Part of a small language model's weights.
Architecture: LayerNorm before each block, rotary positions, no biases in attention or MLP, tied embeddings, shifted keys, hashed n-gram embeddings, an embedding shortcut, learned residual scales, weighted sums over earlier layers, capped logits.
Each number is 500 + 50 x the weight over the matrix's rms, rounded and kept within 0 to 999. Layers, rows and columns count from 0. Numbers have three digits each.

# layer 5 MLP up, 1536x576, rms 0.0511, rows 456-519, columns 0-71
520486531453459447509565480544521579473474519583441468566438506538468548472411523382443474376455517499454537503434458543576485467501475465555468508507485469466487518555503592557514453520478435556588501595542489412526
402519437491459522458406428506504547544458411566402510517491556515487505467431417481470518383492472577463448444553504468420567469477453531463457436477443487441500523539565600441553554520489537427481489465522537452464
467455469434463569562526484433419552547516418544535453528489630462544506445511483448501460513530502480512509518527451521460554435558493480476575410541494498467469561503497498483475530514495387568517470543530475506506
581532455433567495462412423441508515504473430471543520473630550458536469537488582476483588422563450488487470446461537542580539450485495438528537492490489468506498542517560508481444532541548513463582505621464452534553
515556416482457501497499556490527501567476521447489457449473576637532477439465585447448503444504482356389477426514521595451464435559519536599511467459532536496488511474442513497469491505389556546514484456562513502443
512513455512472474320493541466544589529411532423438523557525427560514432564484499426557552486521504557451491629518462524503600472466524469536553521465442474470391521540451497512511507452545456464541527441486527472467
511486434448491514520603536552432582497543504567502521568524548579448568519447540474421530528501531437487429418498468532463458544504419468449441508517482479507371491417558498475428546534424539600509511477439439527476
433407533499476535442489487542464445512471539476508472491472477509466532568412519412513539526563491497397463447400430422513501562491488523439429515494529450477530476535456581549528642503530492512609551468474517556541
473510510502485550511551485554497495482494526445578524562582527513503490464484424470434462557559492392460544525464493462464523542495542517538429515434480547505511560548504575545504550520468551492489447544396580570549
465530504498429464569521581476512406548476541480627401495519417573524440527519531472558530539455439436500488442521572531511526573509498517463491410412484542493473499504458559421547510484455549452504520503393477565478
545533475534526494470442556427513473486470566443477504492433517542479472501535527486459395485611380477451479423537537484595502447548520428569490544525509557482450511487453509503541463448518614549539584496489542520443
455477441504529500492495540580437477429477517464537522448541439463534585400533453539504520477479475417496473478572489501394510448439493470486395501488467507484559501427534538491530445571623571494454486529433465391518
523445440530510423469463538482417517474504518556533462461464558490519484419486455412492571450539527469478517503424458507516637445563389481408431434416459566538386485420473491529496488567488508477379463510509389484450
547523460420479514560482552443569567516566513480436500395500525459497435500431483588418474544511411508430434516521449443566641518488474517519475522453447511569508451529536582488558446545510555448512509511511573490421
494466511502598626411467556549512504500450497571445523607552442550473588499480430486515469493430436539468485525523476443598451600517488542479515441477583525593484562418503494489405439495496462597538603435481622599432
515561570511532460467476501621563553567444535513495513527485595596555436531573501584571498595512522464409500531443516477574497449620530471499543478484471541492524520472535507486556512521439518505441442491470638561498
465560430493520501555495522460588553496577405422557530417591483550500458499497433577469483498504498469446491520449443433538592487392523529459498477548492517477506504570522444576505537441471478500503556513471544562450
517473489424401440553562512526544444442452581547515547524528546520475425617573453501541452540420529464571493525529528515497522450511520420446456483580464519489522531506455464569439553548582415614383423469507486505426
458489554508468413456522510465577463486522470590474483558500426513493484569455495518563501525586526439534468534436443491494467503480477480545561553485502454547467534519458459473525549526506536440492507492459531538517
517577479485488420454470404509584429533535531571488509489452558558599505532544532517568448458457531479412553480534410520533451525607482455554428491433503607463516530458437422522537558443461512535443419586548480594486
428552473436489533568476415565583504423450480478525555584457476415479555534457583500525496478486525374473526554523501485560557498497478562490532472524565490436508536544494494424507462501514466509480547534498524575452
461504495518491465581521502477553493569508513501488422487577419568562474488540513548561459475554428454557518550524493502516563513414501385479484429468504564558455585550546423442521550597481528543478418471471543565456
501583517486422510521446497468547503476525497476501455469499516458496465481541482546503471474487525486463491488552516602435486478495504555499565479519530601527452418539494536532523480516492551577447461577510526466550
456544454492541437532503568383501487512551543529528485506447495442566519577472428500522474451548570417508519512435429494570500516539475505525449512471497379437429462502457470450465557468478391468463464547621559490490
540457392618463544563540508482433504543572492498513458442436471613616621494546559394472524526567544493449516472488459447509475449525478494503475487471433544495504486466578575578527361532469484479527525463480562504435
449461477415588475360558489588518557548444527509398499506614444539479387540519478426476461506580478521513557538579548525526443439471534487602440482449422512556479482567465433552578504379519486418530474487510513445478
573566460438453588511518545530399554503442462516486492493467412458505493531549495512435588494559416582517520506522497460580462452468573530541428545569547509517491476478544472479609509505476449485503489672523573454497
434509445481495495496572452480495502469492503487467418473495456495557555417502430536493529510552524536416474457542494512539487514547548420569501467544541436465438540447447467453524501501456627410628577493638534500420
542432440556427446631478544448537522504461488522497450457495559478459457484457471497471504521507503450456454464480461508442462465497494510586461479465531552496425497516565555522471453551545517539446463507596559482445
462545468524465443419544456430475489464507490467520487490498371598401446464589538527464517473549547550611487497580488526562471466617482429469477484518543471536509591509457437548451618421427526527365504488503533454494
488477480544451552447437465504464505497521487493554544560581445527451438605553570502528514550568512539573468529504562447547487597405550378520582501518489442513436584479543458493530547469618531487530480498514545561468
484447508401379459565487515505425555517402478570475469612477562553469420515505522441417494371437584536570498426448495419441539573551555461525566499508496443530513513475530459483534534523548569504464443526504544408555
421533561543468609410527502540457501530431496545503535488482469534521549604444458456485537578447483492476511460512473494476431507481453501464517533480547553462479587519448550490470518462491531544620450538568495502559
508543544542485339441506525541515535490519496486494577494525417612453552518486564550478509491485471373458488421497503582575423483485506514463396572531574556547496502557412446517559385479585473496511449441511485473545
587412527496508567553477492444546548469524459535497432595495488495429508503594508437486465495466553540495565499472457530486461514435490501470436496488416499427452448440489463549496458507530446457505536537428497586483
547526479504529485513560447489523474451453422589491600460498614505495406496485583497481476454480529535529512407459495519453407542509477501500435508552610425518495479497577474503391551504471501426423542475491486632450
462453480604548449516525475423443509537554414466456428466471482518432459491430483475413547499545399455420459532410409459525502453527517524583485523505609463494430373466424473505395516455439605473517604464497587500504
546565493418404498540571524530458544411478488507599528517558482518445462532460560479540510439493549528524485551519457407502514482478454475497498534478508431410439476508510543510473548485558530521494436493556432478424
448555542508456571515581498551439475562525501527474472457569486462529516516489535465541409567532538506442517572472472615521527455513457494506422549527523503553495479465524448419452530526505527479538572496575489535481
541544472463460490512445450505536489465536546534467525522506518472575486542498569505512479601519490513514481430487501573560487541496532422530491548470419497502572546529556531519484449502545474445477527520533515461476
561450509541485481621535478568460576573585441457514495466515502427507391496510512581544531352476476527395520420410529488526524472487472488498531421427448516415509451491491568430481509530423516476521553568469544396601
507530539465480529489479506583615509581485557457385525554554484525536422506487564545521487456496543433486516546441501455504527495487521507503515499448450417556553468495496519585475586521425486518474495484428507544548
448538461604453400493505482509559496463608536473468580518444522495508520638609465426583503532566465466523519524555485454569541507562490565512456479448557557448511429558464475567458489571454490487457459598456463437504
504477470523459512458559443539486505480401365503432546444474479397476560535533392464532471481523539560334551482608554559452447577506483474484581534492438527512547521512483440475442498534455541451496568559490542496548
536533567451430497576455434541497494534589593549415426455457529571528505580480554502474469533475583604488491509499582628489483529452469434486491548516456421505550472541550496563539432456540486540549422472630534493599
492452509552544445449513450502509537509554509494468514549521535510458517545460502541545547536494517496542499486489499504547519530538474548471517475380556478493440549557453522536545533468573503614507472585606513530554
503547609487471621406502627487424473575530474494442501503575525565508542588477534467645530488432471510521507496590562574461512469554450487486507427529436328616588542405503473440435396513415503604505540470559525459552
527519507492480603380593609475558456413465531511531562499488549555493448540560468568512621482473422486548505570592463472487537488492496458509502502579476506519553435455559528499512621500512484604507554575449496546497
433451485495519441540523495404521519498539422573535582561517466398437475451423519433446528460480548500630514515389484490482465574460489560540530538412504416466397429404547447551503551447508445505514474449544462424495
510498409384471512432536569575468542522447532575410456526532410538472516468435484519472502628482509591496512663557409429493509451487528413595468551546474490546463403501622518486545509524510464597504492559452527467526
525485513408586426529415491465545463467464438589435481490430572524585462548510506551516503523577521515497457402566512573568524556503482578458428499508574425516518552558446440475469461542479437532468498471482511501456
524493543525525530495515534400533486539544497481527533463600535430526611583458576467503536458413339525486467455483426483473465393578513519506485417563441378506491445434494539452336552508449473425477484497468493468503
423424518533477518494448504468536444511498499467517457526577445544440510486486481468520466430512489493528428458519517454519449507463497421543427546486469437440525487482556481455489586549466570555501504482481587544505
478571531487448527530483557378558504448632499490482460552456581431508497510523510405558497499557606495548538530415543488511505479448519444502448487509484526492554451588538566498514504535502453432469455460497622584489
528522512537518483528524514606467435462421479587579464575527485487436573534558399476496479491497491473475442460470451545482499609448535559494535455597556516409474497419575514512460531505534627586549466463502500456465
474539488497664478482575563540455473376475454501507601490572543469537571392421542488518451397485518414472426531498440473536532430458463539586572489443411537530524631400552539563534465526531529487516458560499386449495
565484490515499523496448660512521521542429504440618462426451499485472478513479527510411500564549453553563460488556594489375506461511443519472472651470508394513502383439573523504507563545530493563465426460574620483477
458556461470560549486479512511508471388484536436491551453580425547539528555531465538470580441530505578458440537488484391447543414658563480342550485538488498532516455518493453508478480499471505461553509479511492464575
582485510519461467450418475462589501544526477491428506537439539510515483501559550425494463424555477470492520575530470440565469484548590499461509555498478494452569503550518462411456499529462522527474520520378529536548
529401448465490540489464470537480531419532502489526537550517440568524462524560469435516538455542479541455487482578473520545454452506530448523522527583479595447494497458440553449501545564471494413553552534420552535485
540457503420507594469507476534473533544510512509477548514429550504495552537502516449566534507393472449612507522544583415518535473545486515487512484487499471476573478515470430487448499495504439495539514462604465407462
513511490529463588397482525448552391489520447478569564521532484475458463560524567488476516482571605480534479514470547462416471511549549522475473547425498434582522419478454519408430487525441494483490422453483500440503
525455498465492520591507448493403464508427457495458507551580483456501451433505441417445517484480488534495414449575433510421495582482488529582598519601443507429544448457576498509504365501571482464468498509478505512488
646471485482528544518525512492402527452526461431505425498576510417527450590560459553461431482499428456576533395543537579472537520511486544535451483412526534506543566568439509505573487470486533505480529410459506478504
# layer 5 MLP down (transposed), 1536x576, rms 0.0448, rows 456-519, columns 0-71
479512462492525557501558610481475505448619523501485527586494507538542621467619580462460488464420450478522366557454517512442560498472394517432517514444449465543558498409382478508461518470549516489515541571484563488443
489454517445500481475573445483528566426525505502529455537489431540523522522451511539456505548568511581534538563488442560516513478518420461589592433480425490524398544507480529513437535469503567451529549601384480489557
494549506546538430557457505495495483534495511550386511472481506535514474425540494468516430429507417551496637504479502535562569534559430460508491506431460507397494552581459510539566516512471540484501583501433531492559
491480527473469524573506500524564446511589461532394505468543528530439514518452469455448499550406515478491474498474461437600506482501536609562512416625487439437528549442578534524437393567555492495510415515488449510528
444530450549520462460456582525511541522517569477504562464552502445503406487589527538566447554536522501479450486543542457561524425558503342431466431471568434509441550506509465509427438457501554497539455531505529349457
548554532538398534468500438555510452532556567534487516581420438534425577532544499515516534533487511477543605530518456494468541463464498432591457503473534482492454432604537542550511471482430487531496413470416519481492
438493527560497493540484533569545465609574546506493540482490489463449441575598497481446517530522507527504628474509473494503487511559623475512477493482568513458567552508488471550617442467454489469444472538556582498508
495581525418558526542455457486536598471486547516576542454498528497389521516594541504393472531372463534536525512524542484554521493529551545444453569474485437547557503501448502456430574484451482551486426479493534552513
521528525516543538511486484513493582417474465466504463461506499567475412537497545539488492535520575610467444500463365523464531448489547490471549510453487507472466443561476520534500419574529543452555495558465594477541
471623484532458425429514518459565484514435660564450594514497514447527560542507456499514420462555532455482512516485464478575412577473440501470511548502487527590471468448543517453571572451446466520588489544471591506601
492492597498472539498547494499523468526447440505509553504536510573510526493575495536552559560410589431535600564479463537559465503603559507486495459518504584478492506487474497442495499293532561506452504532510473604510
486517588490507491554449501424505489586491449495513559548466489498518438465603557463518365506477527394508602495454496477447515524505708505491448537488453526520485565544489448523474578476463497471392458504462563558433
569553524486532529614496507484587476447460547458546550412441437435575528500443469534543574511433448473463334494487555522568460479508542494507564566565491494532542474540505532473570508468497385443681476526484499481430
527512527522549511478567509494471532443482503574452546481600521525392496518436469527516452463594525429598504450512510519605420508574408482523532485503554545386425504466532574396433510575495469564418448429590557528486
509463465483621508437536596517469552418515514509432527419517546461471533534511563503443548594536534504435554607527480433469471491442589438496532572478467483493543483476490550491526521455497528458484398592446539511505
543461552545452430558404559552455523562480539445563405518546518538469426454512521468575522532493529509581312417484539555558513525487408591554507522486473518476464521407551505502580481618538525524588463514566537624501
488519520578515465599546484553558545565500538558537433391501560526445498537452460516491475475535539490560492503545455594528586515504548413469493566435600466550582444490540529520550522410446530481457538430461555576470
512456548525499484424543429481539465449499418507547532455597518482553447474626477569515502410518520520516502437571521460488498482563534496556425511547470526491429590516415462480495417523410485461441496632594435580510
481485504569493458541474453471495526422393475525549535493434454473564570541453487497522518553443555531490423531536515593498495596411558525538528452551533551544446547499579525486478497572471468490504477548447557516501
460643457466450508531469538554465469466437530550552461564470462478455451459486588519473597520546543546443377440416468567592443495502404581435513537489581481585465581444511490487528424587550598487520595520564473493519
519486542530509479429520512483453509509522516464543530497497507552487514474488468543513510520527520442474637427439483533498536490474624508501513504465508512365516538529485509526537481999489465541516501471478437505471
547427533451586558544470522457502436416509557569507489515428516571537532528460521583518614531489535459547423479398470514527504401423525556492524458464545450481494427450571454452504472509500586488569530503487580532491
517508464467491460531539504510542500496471507452505439511509480598493496586500526522504477556393524532500570423607439470578474472434488515493575462550534410510464502564493515434480549461499562529567452459505537534498
584465524514380527502527466497538464472527541458534477505647521464448516575467521486473471569623490482510433486599568523352504447468532465430526563562469558448507491509398470493521474543479403506554387465488481513463
540517446520449525401492490468399488516487488458442381493489499480478509459529414476517593622447520476502304507416497448421570449492432479456478462471539481533376478520488527545538535555590564551608473480488498505504
538445445549532476486483508438537423496394586489516489450559557460437483360478512513471493491448394491527537478497478535505544493442596548465530476428526441463513462498462555562529494611533429506494568448545541463469
518482516478547503573456465488636453505521553446579432536513541510547461472523466486513475518468544501517381489476472644484533480470361500459485489487479463542501540539478563540476467627479478516508593423424567500554
532572502437436483462421534524493552524428519563550511504542625470457512553460455567534468491510554452466484529454577530478500630622458579525555448366520419491485537526482571550511470488563492443660533511496497525579
471563537439537479466551473431497533444515428500513549493459517424582444463536453514365445544559483459581564434467453463501436473420508477543442597544417503572522522475521549530505473562471379602355477458500430486408
596458483446600452437506589572556463518328479524469560667509434452485555507548460482455526602569510476510469428510442450566483486492509515615561543592570486449436521558487498523460456414554510488474504475481576392580
463523506463426592508507400476565466520514444566531518450460496522545517562557558514594580524487383540541360488526511511528556460608331630481528490463528443514491495454545532412474514504447452481477538618596440495509
550511486553465586456537561522445558533463488567510522473569381484551497445515516472529500447441442609484640464555477477547470512415545527442439455464514515527465348521544587549404476544488529463461530427511397450504
444384473450473510515476586486449464461484508500441438487534478557457493546463579516477472559564451465494552479388479431525549445433535454528490494405531476504485544570542561532565438483549490470533543531501412529483
472560523476504518526589565409503553491545446524408553484428459463488470522534466477495505527476493675530358471543558428606475457546478437518647541561465540641437517476548448549478511506562432563563573573489410466533
533492510467450425487542553489486424480512483506503491425507606487473472556558483473605401466471558472431426582500443521436485532496666470500467481467460590474571540571532497552545488523511504420525459453432579509467
469510523568596444426475539470557552533490456509467471583475543490533405568562490511436451505471596579559364498543408523478392524447515601501620448492569414465572475522492428547418414460438442397459515529461405473515
527541459396425484485465586475506491477473551496472533490479555483463486548407508362526458440496485496582682530490583581494498427475818490510584520482418530445399466567461428538519539450537515482483511570545389482482
545494486500593501528491549540470464465416577563494495526585512530455490489503569381504546557483500566564358533567442445499544372584457571537464425545524494396438535507517413417446480528476494505498480555518499584513
465408417442568516458466479513519457520461449350461535432525543494480447480554528559465477519592485430561479431479506406483567492588505567450533514508537491515569478539484426418486469511465532550471446458528526432484
489457547470470442423534612514562488548552589455489424652474551555435530403562524505503565528503574467440388454371488568479554523566402436468492511459427517437505432460544525499469569572596459557481497527471515515497
517518585372473460428545506523421571518539487477477506472478464483480457469515403391535606476521520526573594457484508455458406582455683442605461500581418559500498518475600495588470601560523415563603438448441569409516
438594544434524446477498561523547471503543502411482525441455524572449556485545539470563465537449480457420629517529491594449541521488595473485407532495481492475599454494555478496459491478450523456471479499463530513513
563500511453482482487521459515566493570525507449537491517517513541537483535576584374487506507518549467534329435485559542555481464574514517488521513528544530587482507484516588451517439434451517461541547487440503483505
463554502450533437527485444470452477488460469582531494398472498521517471547532567533502444528547497565448472445492591482561509553530469545536552479527481467477448554506470560450499556637516485541474496532502424532524
349388546518525431478508482513389406458530436540541493449437530549477557611479501479446393497552526480498482535536533512455506402501476435538479342401504553499446497446472517450517409430541495460430543430563462548556
513512510545477489528382515431548472527454508502456504532537469498544550534524569498471475432576517460423502567515441489515479520547473518569491514537543534529473443509474573505419491420451524459468488510421421443495
513542511473471481558517511462468508509451477457395457544590355486524482427460466496585477493397529606510314500504468515549518525513209533544463445511575493581529462503510569460511425529455505469525535528510567529539
457521543513463543504544479552495415467524497504462542526500452499448437486541548459454559474526430450430373455499599480513484566431433558425423610477509473416490442521479564528448490492533414465508500584535498561503
387473453535448523496500580445471490493525559436510409503409541482536593536491564547514478469547476554512696571496557528445539434519531489475531524539527526479470543468451394514479616328517517512467482500472634589341
477510514529489395557459493465464492504496476543502586438494489449501584508495535473517441397495375490507605422542603584432441514460569487404399479456493448425476552492384550478525581370435502491493553428550271553484
537491502469371487502512522565507483509509455386493501420553478470511511551512591424575455572615365516476539530572555459476520487563571507544372530580502505499509380579503462504497516496444491437447474587532490451484
462516522406507536476499457472468505499444622512424478586429416469457492477518592439513490495573496496545523499471476575548546471471533499509529546459576579503451511508495532544513447509507449535503592483492514474518
454513531528527556459472494491481488448424467516521494531523490411449588449589486516427524524440436556502263513581414483552496518499344438583509418511461483565524540494568474475518482612447451488480533478425528505515
514560518460428452407466403505474500579537575487465457550539519484628465463503468468438539550440540568443516408482545599538495491550495529523429518540484535571453481557526590471394506551474413512464522501548550470439
520495468424469553418417395586473572599470476507504332465497475423534554554474478411433508446424530504498390458519562469497590639495414483541495427427444524532454385390545545406439575395472526505519564498493415457508
491531520420532415490468490434510411474471420483475550480442551480527590479474452502481533423490518499473590383461527571534425526478650420508416444510567499587620481416576439457517560431489470438489530455560546488530
382395514412552547483395567469500494577431549457465458492445359488508502465480512482436463515592464408593439565580522497503479565518471565448519530502547553480548484475466517542574499564543594454401433593594523475491
534486520518517480536379552387564625576488549572575527487533631493559559533521540521545488421397473481524504422527513517529552502482572543569501465480488487516514514559533590485500578533401528561514463412504510562476
584533494523495431460495531430472570473506451515513473560407477573521477525463364462539502589502497538550409534530415446488568559530596481462539471587523471531478504522473492566462500417488580496496424529447498488554
474516527542508464540489462433485513626457465525443428527519568527605480431443500444510588579405506477574299489469507487586397673510281504457512434517475547501507480435458476593477488628524477476582468469418470503545
418475542524492481519485519553506462534494434559526530419474547515462502483565444457518519573492473502515490532463506468501550586478576513544497589472539506473542481493438416478504488572445477504464524499532463530501
418469568437577538551558556487454529453491502579482391551529530539536531491555464490452423503446439578509570488528584455490450524421618489451474447540541636527422539567566581548524570357463523488483483529531427538529
573485434484491499483524539469426494454592486589564406478492449497589508486531457477528512524443540592546371506452420464478479583613416565567565546561555584410567560503506480510489431438560497412579513517524402525491
530498484450478571539492469447444523454556492489531527440437419539476517526538464462409527516479527485581458517481566543396507526580465472479564505501427435457500565382464590443554412406541527507530481475463533542519
# layer 5 MLP gate, 1536x576, rms 0.0487, rows 457-520, columns 0-71
524483435452488474530506494474522573449493514503539508464561465494520452481518454482465527546544443487462569499512473565468583380527484522498564543540490546519539458474534521548544570567463546448457448511436498489550
478481568482419568604456520510493398503507472427504484413460632401481557467515477596529477540470464488514510494531580453476462511560526500545484475447502531497458397459585601519562533456544541502469496545521493493524
385528539562470424468471560524544582610511544505508547451553563587462498461587514415489554554440496496499541464493588457460569485387518463651566471449384477559485431515450568405432430477556617547493392514578465464511
580585459506490458438504515530561520385453515568547465479540537548479514550484532513492531437551450445524529539503461407473605561460536475511512414414531519404519475465477490507561423571474482593444432580442587440368
450504431573428529549490537569500509520531493586511538528447499521447568439556488506511500581504499409479512558526611540498389459459498491531540484442545489449524475505602588475560503536497594583541449500405432548407
484554479541544491417503438574515512524500463585489582546497488504499476412556510527455494505531568509473636478503486533479601400509518495517500529502477448480503474563407446506509530457431490523404417507506553509515
442541445469530493487437553513444527481498499467520492578496457401490550481607488472429517501534503493429572567436426465567573525492532509426540493423473605561523519466437555512552496480556569557439478616439534438571
488608497431535498506405356480513549507520481439500482486534497523490426570573523569561488549537504536509532453516424530495596483555526552610460508470479504446519453525473489533501561520488604507445557437539525531448
547491507525501610497613535461595515525420436452492490448631529407410489478545507441546550529553485426306483452554386522496512523462538531606457533520518577572508420424502525534503563540519488483442486615420464518492
527551552615490453526469433484528463424512515454558532387400480520514505519573499458557441523521444451465514499629521490454538514480476485574492511431614476503538476527495533525551535474569517524467433488529587481448
532515465482467483582493507556479520406507386568426598553507493503461449501388472503403529488548507428469510560503483451507475531543502465557519513521527491507468461425462511545458519517523463554463491464488472498533
525556467507418509549495514561477431535529545436453419491397518525428518489447465512531518478522464485513425469461446585465457463445563476504529566402602508570601507519529674599537454476413437512628454512551453484463
469496573450451512421472537519464574556569510517452480451479516501382467367572444470499445540551533468568533510451486518393413472502508407494492464579487610506476458532484482540408575499500480601450435514483440499460
544456561436508473499391440477377516508520504535474526397460519495489489428519587555505499512466510534553483458537534505549539494433501570530629514397510489478491496517481558474499518475521544500572474505539514529504
472588562576487495550400507549519549577582528558585485394533578496522464456585460536450562445543447542508473407427560453518541556508590538507374445512522455477583492498503621569475507557409512463545498498534513492425
589485546494420430469500501524496579469529526540443405414495451504548447404439441538622533537456361469582515555445481567521431475438509406540477530485549496429594486577565489431539446518429497452447539455455471530467
421504522589447544647493476504485521504504444500465465557441477474573505434513532521475476561435423505492497492535562516413474473469531584527593485494449491410590437484593561539511510461422503529478471471508447587488
446602490514585456474446424525438505477477509504450461449399419496462491401461516500465563613482496580524565494476481410453411576421579524580522554536496438494533457501596533468575533472568508441389457578403510626552
545467462503544409535478560546535525544592494517572474509615494590521418469525600517445496530482492506410572444484448442481567438536575582517462486439477584531498508502543513600524418472519536492569551455524517559445
483489490572537458477538531362422453526498572472492521456554501483531513554553543544423434447579568597563460478578507461464503494584487402603485572535467494545545550494550487542476529354569514397451487461621552557455
465441505532514466541583521535448553530498498480507520489516531575518449468520410501439418451519545546500539532496524495442520475468562470584530586476533425499572508572504558485433510495477519534478488527496557508486
454428418443533465598428508539488535527585551423487487516523602450460496567497526508520571452545489478525604521527400486535579408472532562442470491551467513492595559406479520506474418524496584485483531485430497456520
508528521517588444517461436531503562526455509568559443422435515502464415509508379440583476554505548626449498483415495541520500510471490531497548531480517456519507472595449549495501444551462501503531483536455526435475
547608451574450439469443454487473483482471661457504456610516524480542505529536471520487499525479421489470517484477515590501521459501469475510425449529530474538419536499550554510671437525516436573481436474473508461491
440544427494553437607467524531630573430463541467514406489446490478485481446496475434484500512537467514547507578516493583555590511515499458499483558405540453458523449578426466483488427557475508504422534472475522445492
496564469477479563404499480502470517436467476504512585450448466486537532548501601454543586507519511468504561426552562436389512416520513517577451448507573571540436520471431386462552527397523502547461486478545533396490
460527495473482513474575468576429552577515459458465492470520477445470485461515364475437564528512513458546525469541429475507517405530591492467355503545508494446493523562463551502546506533423411514494441491533515610521
510391446477433455514485480518415535572478527504444436497563517538463491493575607564546516556389594548615530471584491501497447521542513544480475457400514486504502493549502520574564506613561475436597516515385401503518
476529503513454441478512507408538574471520494450409483583504454456473470456477440570517451495472530644588519552547469491415511491493496442422488529509491517534583472499492517532459472509532514466447508547456539556495
488527468456513573551521600491464417415495438447544436592559432469467515403430436471511464427491460506409463497449563442403409552511577510512479465525549470489440452481572590533452436555511541599504536481578470516482
505567493448577533443486461523528638424490523456486456503583501490630479525445555567472560518428464500437548540534553460536408430452513564385537463611533500436456519354580579539500548556484503580510429504433487528462
436534498459426464534490407487387571450498426516513470490478424480459464515578500476500563447530420523500469502495435609490550559523534456440467434408467490509486486592470457442450514590457524493505478489468569474596
530503480481575387504474419492473719434576601458414476523515447551387609438536504510507553501541506543517528512506480511435467484486479457513461473460504453534498479463473447484511548477464567519477537490517629583509
470534507510576413521536451484520534536417495508494569461481483454534476517589440456564449452550527453498587579532463515458519458507521505491568441423578512525509513538470508551539555514471633412480430520513493616511
388460484558475526516569511472474472653505574444464470435544553494507502493539494525513536540406413530562492462482427415532496431431608539502509462448550528481548428532529466547427566474554520527538500530446519488554
460550549451418532535457570522509492476496569506489503482646447525403476546571422508572457424421525595536552400498537503486495460489457427502562522644468545525462529496577513504511488530416460542446528480481473474605
479495450464525474520452513467433465534480493512474447546475385399399491423481553485477494449601488493468481602422543474478614504500598482487495480513460381373446440544572425474513596583510535410556490549455455463482
514530556575527486490575503584472544450511576562483555516443550421557521554475517518448478569507493449448489513480499578514493544456529446462476453448567593478525504443599558501526543522498519465598483412549468536522
411591440563530496480510497582480482487519605490547554483490579332519531474460394459560470475540586442493509512430465517545523558496565480469493482450536411488570424548478578570472477457519465530540483507473529424510
449498566464451469589569507475380530587547520494515535519461441470423550496507456515590500459538513600592536504499579503430476465472708502538437490516516529478577353466536528532456515422443642442522494467508422487457
509587523528359538508445402427511555586517565479474498457524549433522427521523512526440515470559484483538497425540535546407577483519542396553459471507542577487469550429467547570529499450439570532475386432508491466557
429542456636476482583494411483642512451561439445453502494458518482564486503605531500495523512506537408525519486409450510597472503556501498431558558446640563461490418449499512451450445481536506526542444503482487445508
509512513479421608488449519437419516464498474524478531415558405386585482464557371503399561513462511476471602437519430489448504385541502500475491542535489559426557448602488476498571480562463437507488453467514472395546
457501519508488477525483500476550487532639518479471401400576536476476440425525476426496487446526365454505519554584435462539529516524579391508475520395540500528544530506456482593553552519438467456539464556428499578518
559481524586493574416534489538478533548542664534402491430547530537484562499440487453598459540500420486507510456582436483477544507428515500500466574403466492489526576443461591494498516474578503495600492582447510354480
496484458535496569482467520450386495550462579421595447520474536471545474462545483483488462593522499522541564482536530479496573401431527531483497477514492450496551364535566556537483563528516525511485511493520574490582
578520526451573466448478506507498448528542478518474519451445587475449542592555492537494476580439443471495510440470509581366473461540557435458435638476462441449489511486539497566480528548436486476468436572458460426520
504624486534448555465546480513507597564482498465560409545547496566494522456536415454514525522524524541474563506575585463558500529399545461465544538432584547515524516480547593504536506470446519529471469507453468447533
488551597556492531579480504468473546495404520483479564434536617442549510443523442606511454472575603560493525507514533439447510487531502402506567592561472471533599453480607484615538528486492490555437448501568496522636
429598465580528449484521461441439562518428446457541535552468474534466467369456474488456385449513611534435498418524446396551490445602464438479474492513544352495486453418515506480425538559447572483520471526465462527543
451497569439475484507466473488518519494446502422390471534448435510498507403524558487460452480580522502501510484466405510545529529466484521503473535475582561481522477544525573537539459467565460494516555524452526555417
551538450487533434549483472504557547430511521515471442586504415511532516539480526488523572484536516504438492483537494445490556535538456494512574434477484500448541425472529548528500568532458496614479518420520616446560
547474522475427598454579452554487532543551516480430482542436480515506476482528498582474490603505459558472535447518622532563446549514500528416470348551472469532446495523580526549500489478440494529503552563525431509446
484494528463447453476463556474557488499497541463614493388482486517537466526468540526488494451551418520577532472561445582488498499438528482480571517436487526546516493581481542515542470527476444555513484546509452484526
487516500453549504484478398474488535513531562490495542519493495542502410509502464543532441463523535486451525465539477565514545443529549449531480485581499505493528448419462511509471406513449567555364465473474487497493
436533604574496550477546559458453450551479469490422473522488385435447533430555445421558495496477445575479510519581474509472422503441524480451561540459525509458479437553469486588486528532495659424468538571461489542531
527495448434490523472475521474474572492495493572541461559581488467487459535502538561413433467390478492488566485502524477531547491414592465529572531415545478583460411523570509454437578511499504581542516460601488523509
505511492428446476495517437422481528515513611449431559512532534481586463545442513564553546528590573528470531422472479506484429506429568395598586447447550472418485425490577470580579521527499565397513505418482531450474
463436483505490459577432472518440501435634612463589546407487448446462506548611428522444579578501492598466511470508458563504430377630573435545456615497455400515456440545471476478554528438455496413451500460532622505459
455533510410513417488456342427415519512516543467560487445521468461567599535448461394542467489435504508640504408470567538493551471470482537520543505541488472485583503506595515555487495490524578559512551498563506563476
378536511446455546524516414559472592544540520530497456554450437564590462520457466531483488587492477534417568486478454561574450480405522462510472402545444513523513587520549436590613524466539501495549529539515549572525
589523448521531561466418465462436512511460540524534480436464641555478521563479496543501490476435457524461486558493508571475465493500518537498484476534567548385434485526541518528514467544468516489468531538510431530459
457444421438482519529451518432430444451571453563533464552482490526543506524475530517494475405391486511486572608505574546513538379507526576597474540473528476563511457547576507535546514540491509455532484480403575526436
478517458577471572545563578508488482563514487504524467409571442474534508388544415518478628514496539508477542506470508422500468392528524513497550440465564542546495372542598536599516479466550491460429402525567513495515